Part of a small language model's weights: LayerNorm before each block, biases.
Each number is 500 + 50 x the weight over its row's rms, rounded and kept within 0 to 999. Layers, rows and columns count from 0. Numbers have three digits each. The size before them is the row's rms in percent of the matrix's.

# layer 5 attention output, 128x128, rms 0.128, rows 0-21, columns 0-127
096:494489570537560485555431609547460568520522485533431493534483560476499477546462473434594472474576476491547522541607457469534519474557420461509521610482510490530583579457502557514523468397412523533457505558358512490561568510494459413475492568574523487471517502485478507469472546503512467500496562529485610367523555572507440547556605534530543489477549533551462470507493524552495512529619
103:512449533443559461559576498567520398553592444427503422477438421524517508549583500540435599524404539442488545375423467604555544533579546434504527601438508486469491462506520388539520456434440479486452465446573538443503467523552501588492498526485439512535573543545433492500513526570571493504487486503509424544489503508502475472524573443554552549580461505542506504567469439540499494452495
099:515467436422538521553454525459531536525449472492480508489475491355498514552526538488448488532519472501536626558539521459500562450513413455527527465448376467506517529498587594475502488443407536421574465429427465450446546480528588567520520530426460500530585534500452406487503478457439513472568482408539529559561507533460558476554537506487474404404543583511512495479405565501529440569495
102:571552465527462535541386530568430554535416473510527519531551512502462654396512454429481498494466492495475581442468608523456466469382547498493511476541518463478455567533416385564514531417519493475524594512572538515473487535484491475437528461451470487553451510504582466517433408524487439448477442484555476439504555491534429520484517535478546530407529553545454492495386496426520432461514
092:427617490495507401447427471415439541561544622551466403445489427500517540474550511613562402514465472478544560592512583482507475464503479547522516457529496492438587372530487537466381483486503534452478450494515463480526514481438520476492612411491506491502496434425524520535562468482381514531582483475481505524500488485536537497430463465496473470404497561512463467496539548426497562508478
100:589475560575531474451495500609419554506414503417478492540540604418518482460484437528563548543409483619562491500458445414523552487478530577492575461498466567542538505543400369547363437484414534418548436510506562449585500493501501437445522480556520437515520494492494524427489506538521504546515453514498535455467502505456442448524461480544515524470538527510443531496460551423468519471567
103:522552485440397442374424466514570521581477506427542417504472552620541573540567424461607470501586436467556396526510459435520526490550426519596492508475478500481463416593538484558511491465462439574448527606468522497486594459543506572538419546495548477493500541502455526490484552550467498500553554511501503462569478546481505474542516474487451531513409512454467380486481523506490442486478
100:474413494540440514504448560540396519455562489520495474488474448572427567470470448531463459455503420468500301383436452532543604425452408451492461546475516493472394558513530541510573498456566516480499495504431536584464468438521539469411512590498488529506490470585482521529524484513547473570550504483445475557493545490517585456491496542482467462388443539416544515470516471538515493524537
091:483543393464472522484383518453497443523461452450513667505428495539500438508507619489423564460492526543394438451493506479517549508492476565515445448581561478511509589465562479467569473453513500585521549398490471455550443478526560471569529530552514520514507463527482513458430456578448459475458405509485462481483462528446420522443541560550465504459508537536546455497595372530504517573473
097:554545433552444561513485551478546447518598475379501463471562385542590478440502409487572557627537411507558522516513547468503459501488526526477601582472539531486451503543463467516489479481451529477598529592471530452498451506394478447554545569459470501517530476468502515485556572562503516415434500470556549478484455549474525498472562483481488524459484615498434472492480625550437544445453
099:402499435513455528571516561484532488528487505529575445436407467493469438386449546557415532502428524578485448547506447486424461515654509567527495497466534451489487547468392567529535448516605471581512501468534584546480456503496513553525533436450469529483566521470404492494506481537520454600486406579538535519546488590427427512425497506511513580575459462519531493511521467521497577543463
092:516324534493455576543548532550486481403458527570465402424613435559447536415481531384467445399496448509533505508526511433480457585469484577604439435417588499505518394510498493529487513516497533505511465475486543539533517498549547486557489404499496405507453477565575505477515431483522453494529523547512494484511500520573506524481549457555519496512590445539534549487536610495531499505487
112:451588427471588534504421417471573447397422570475505492436500494564531554548436507392606448557470502433482569393490475559505525590562371594516400532518508439539523511538543523537519524595541570514506495537515501454506483506438490502613550450528459466444470564463527538512583441542493516450505519544552495491493430414544472479533568556541491499495465494464522494531508534535486496428501
091:493620546486509485469473493492503564516448528407510505519519384440430575547524474536498476568648500522395427454543512538498537438507526540542499502472577507498401548585458471549545519502559475447533642438545540476477567470483473503437542518588494406478417495418463503521584511609537516468511459532505537523483527517561560400455607488462477554508505538499458466513467487463559505540535
104:492505518599529491481592381475486555512416467504468504460469633514469475631419422454498572443498439416453519433518445507455513458531547515554537437509498482563398540546430438489448471513537513513496469446556524495443557457516539521487550541446578489483438530585495462523502439434499555527420398488517488434602494445365452528466508512426478489502426522497542459535509492531571463489527
110:515521500440579409518604543395458492408443517453567516518485395420394526539462575504453527484550524497492549534564444430523518437555455503399449550520506489389455483464517380434468481502508516530483546513462498496478461594545517504416477546525435479513409562473505477522444519581529534544530435552489559472513435509575421486550491485497468421513518515414522463493407532424479520576533
102:597441524415497473597632492492546503528506500521462426486536518495504460514552452434561498485543504531549622502429530440445438399453505519513513535536440495514575489491545428509439427517551538521549493536503525520535500425546418569572400473519516500515560468552552504510561443411466529528624491452583470420477547506435532446540596579444503531416568500436454528508453470494431493522493
119:499573562421449504445380437638548507550440411538445621533525473557462600530488449433394435460551496473535546570550582507481488486513577497447493481528466568548537463477600519479490504509502538455577491562576441566465482481446526482513528413564547524446571488547518464538470572466496437542434486494446547512462538515540497491478442606492526527549489569538471447493430514536498461468453
104:533520540523597475515565472580544451534526472461380480521500451407420485457618613523480531431504517468471558510517583499499437543473445436508381534479479549528410508464538534522532487424433504494491468568567545500506497490522486481486507410444458572418478537442496474471501540468573503460568533471560555506545636436543424417429572501494507513489496443472563537454437518403566485520476
103:520593550556474445415532486528490582559479481474491484526509592398527457505558467598531505441548531619458431429480502569428430471490527414470530445507443537505462572447503563526503530444429485449478515510445609419472551501550540494539480463509515452460494445564536620573466521483529577363520422506555513487450484601551519503523511455423470493454571512520562474494517486579463531500466
099:537521478478536542442488522478553544569513523575516389574473439529425503493474527502496560467554614556527534431552499479494567589470483533312513542591504421464492479496507530604601482489562408467519504455539427563514454477487436514525512497452522491615564438479461528539534425482471454449449512514563436567500439500444450448506521537544554466506467487465474529564462526508566398546473
101:552415531472547467552517399468543582484471449573486360487424439550571487439480495516479481464510509580505490457458533499536417415417471559494494435468597502491500560494467452561561482491559423520505558565432394525484518503500462517552528435486494435537464509597446493564583495416586476492472547499524515544494555579522449413477495435544498555363479454529564422516557501512523488512505